{
  "num_hidden_layers": 8,
  "hidden_size": 640,
  "num_attention_heads": 10,
  "num_key_value_heads": 1,
  "head_dim": 64,
  "intermediate_size": 1280,
  "vocab_size": 34761,
  "hidden_act": "swiglu",
  "norm": "layernorm",
  "norm_place": "pre",
  "norm_eps": 1e-06,
  "positions": "rope",
  "rope_theta": 10000.0,
  "rope_fraction": 1.0,
  "qk_norm": true,
  "attn_scale": 0.125,
  "bias": "none",
  "tie_word_embeddings": false,
  "parallel_block": false,
  "init": "trunc",
  "init_std_qkv": 0.0208,
  "init_std_o": 0.0,
  "init_std_up": 0.0208,
  "init_std_down": 0.0,
  "optimizer": "adamw",
  "learning_rate": 0.000711,
  "beta1": 0.9,
  "beta2": 0.98,
  "weight_decay": 0.11,
  "lr_head": 0.00473,
  "max_grad_norm": 1.0,
  "warmup_steps": 376,
  "schedule": "wsd",
  "decay_fraction": 0.929,
  "decay_shape": "linear",
  "final_lr_fraction": 0.0,
  "batch_tokens": 131072,
  "max_seq_len": 1024,
  "doc_mask": true,
  "train_tokens": 999900000,
  "max_steps": 7629,
  "dataset": "wikipedia_en"
}
Each number is 50 + 10 x the weight over its row's rms, rounded and kept within 0 to 99. Layers, rows and columns count from 0. The size before them is the row's rms in percent of the matrix's.

# down: layer 5 MLP down (transposed), 1280x640, rms 0.0313, rows 381-383, columns 480-639
# gate: layer 5 MLP gate, 1280x640, rms 0.0376, rows 382-384, columns 480-639
# up: layer 5 MLP up, 1280x640, rms 0.0376, rows 382-383, columns 480-639
down381 098:46 60 43 45 30 57 48 52 41 49 50 65 47 45 58 52 47 43 44 27 51 36 51 45 41 58 63 63 50 41 65 50 57 49 59 37 32 60 70 53 45 66 32 46 51 51 45 57 49 57 48 50 53 51 47 66 32 67 36 44 57 64 45 47 66 37 46 57 43 53 60 36 50 53 66 24 47 55 44 49 54 45 52 40 67 33 53 58 71 56 44 54 56 43 59 57 50 50 46 44 58 47 40 49 61 43 53 37 46 47 48 62 36 40 84 62 53 48 62 53 62 52 57 43 50 50 40 61 40 58 47 59 53 47 49 37 45 58 40 42 45 54 35 54 46 59 35 45 39 43 46 50 47 54 41 55 66 47 53 57
gate382 095:39 58 53 59 55 57 68 53 33 41 59 43 36 52 54 29 47 56 46 56 43 45 30 35 43 68 43 58 64 54 43 59 56 37 52 53 35 43 52 52 39 33 60 38 35 55 58 76 60 62 54 50 41 63 55 55 66 48 55 55 39 47 68 64 34 52 56 38 68 48 45 51 52 49 53 29 32 34 44 61 42 50 54 59 59 52 50 54 40 44 53 55 47 42 60 54 56 30 51 59 60 64 37 42 51 42 54 51 65 54 52 43 68 46 53 50 58 48 45 58 36 67 62 58 43 37 40 38 55 52 53 47 61 48 46 54 59 51 60 39 55 48 31 35 32 57 59 50 60 55 51 39 43 54 66 65 62 55 68 55
up382 098:41 61 33 54 38 46 61 37 40 48 47 53 45 55 50 44 56 46 53 36 41 49 52 57 72 42 51 64 34 42 59 50 39 53 44 60 47 60 61 61 57 51 51 73 38 42 52 44 53 48 40 48 52 56 44 51 56 63 64 42 61 31 38 59 33 54 51 46 61 46 50 61 64 45 58 53 65 62 71 58 50 49 51 52 56 61 64 45 49 48 51 53 63 23 64 51 61 29 47 52 47 51 35 54 42 51 40 32 43 60 42 42 45 69 49 65 53 51 65 66 48 48 54 54 35 67 52 53 40 50 44 40 47 35 50 65 44 51 46 60 51 50 49 42 57 53 64 55 30 47 51 46 43 43 56 59 48 43 41 57
down382 099:48 47 47 49 51 50 37 36 46 41 70 45 55 52 67 51 45 61 39 65 64 32 43 49 55 32 47 61 48 54 51 64 46 41 40 55 63 34 58 58 51 52 46 46 34 23 50 54 43 56 43 46 49 54 51 57 65 60 48 50 46 55 64 41 42 53 46 37 56 37 20 62 38 36 52 44 50 49 64 45 46 61 35 73 53 54 36 49 56 45 55 65 56 47 53 49 51 50 40 56 61 41 53 73 40 46 53 43 39 42 61 44 30 46 43 74 65 50 46 44 53 51 65 54 44 48 51 50 61 59 61 53 48 58 45 43 60 50 36 35 63 43 63 41 48 60 53 44 51 68 47 41 55 56 59 60 54 60 61 64
gate383 102:36 47 55 59 56 56 48 55 57 50 43 41 44 47 61 58 45 33 54 42 61 42 58 45 51 52 44 60 46 42 49 41 51 58 56 48 63 57 55 48 33 52 41 54 66 53 56 52 45 40 56 53 55 56 55 42 42 42 45 36 52 50 43 46 46 54 35 53 69 63 45 59 74 48 46 43 55 47 37 65 52 43 55 55 51 49 54 65 67 47 56 58 56 63 56 35 58 47 24 48 49 48 46 51 50 53 61 46 67 28 57 47 39 48 76 46 37 51 51 45 45 45 61 27 57 55 44 46 29 54 38 46 46 64 48 27 42 42 60 28 64 50 55 43 50 40 59 57 36 56 58 39 48 56 48 45 54 22 30 41
up383 103:44 57 45 52 61 41 48 47 40 43 51 43 52 50 52 54 53 49 57 56 64 43 56 52 56 50 48 49 51 47 35 45 47 36 46 31 56 45 59 52 50 59 47 46 51 35 54 61 43 53 42 56 41 67 52 48 66 48 62 57 68 46 52 53 30 44 61 60 49 63 46 53 56 55 51 36 47 38 43 54 35 52 55 66 65 45 42 65 61 43 41 55 65 36 49 28 54 50 48 49 44 59 22 48 46 40 38 43 55 43 51 55 46 45 56 55 58 30 55 56 47 42 41 51 36 66 48 47 28 60 68 49 45 63 51 55 57 57 28 51 35 51 42 34 64 45 62 37 40 54 47 45 34 46 47 45 62 54 50 28
down383 101:65 50 48 51 46 52 37 69 67 37 41 37 44 41 27 37 49 56 53 42 52 41 36 44 41 41 68 52 44 53 31 49 46 38 54 43 36 42 71 43 49 51 53 50 59 39 61 59 69 52 59 52 44 30 55 48 57 55 48 65 58 50 43 58 54 48 40 63 45 34 50 49 63 66 63 43 63 47 44 43 45 52 42 41 41 63 58 59 44 56 44 61 52 50 38 30 45 39 49 60 64 52 51 48 54 53 48 47 56 55 55 33 48 42 49 50 65 58 51 45 51 56 55 51 46 42 72 35 60 48 58 60 60 59 43 36 54 59 43 43 43 59 44 42 58 46 35 45 67 36 45 47 58 58 46 64 41 48 57 51
gate384 094:60 34 68 42 31 49 40 53 67 62 42 39 37 46 55 65 63 44 39 31 40 45 36 49 66 59 37 60 56 62 61 44 90 53 47 58 57 63 55 45 61 57 63 45 39 66 63 65 46 39 45 49 60 51 35 61 53 64 40 42 45 41 57 56 71 61 52 56 38 51 40 64 42 56 48 62 31 54 54 43 40 72 38 49 52 51 62 48 50 51 53 49 35 56 68 62 59 30 64 58 61 52 59 67 59 45 47 51 62 50 43 49 47 55 46 43 47 52 52 56 53 43 55 52 52 48 48 35 37 43 33 55 46 33 58 67 49 43 71 22 50 66 56 59 55 38 34 51 59 35 62 68 43 49 51 57 49 52 44 54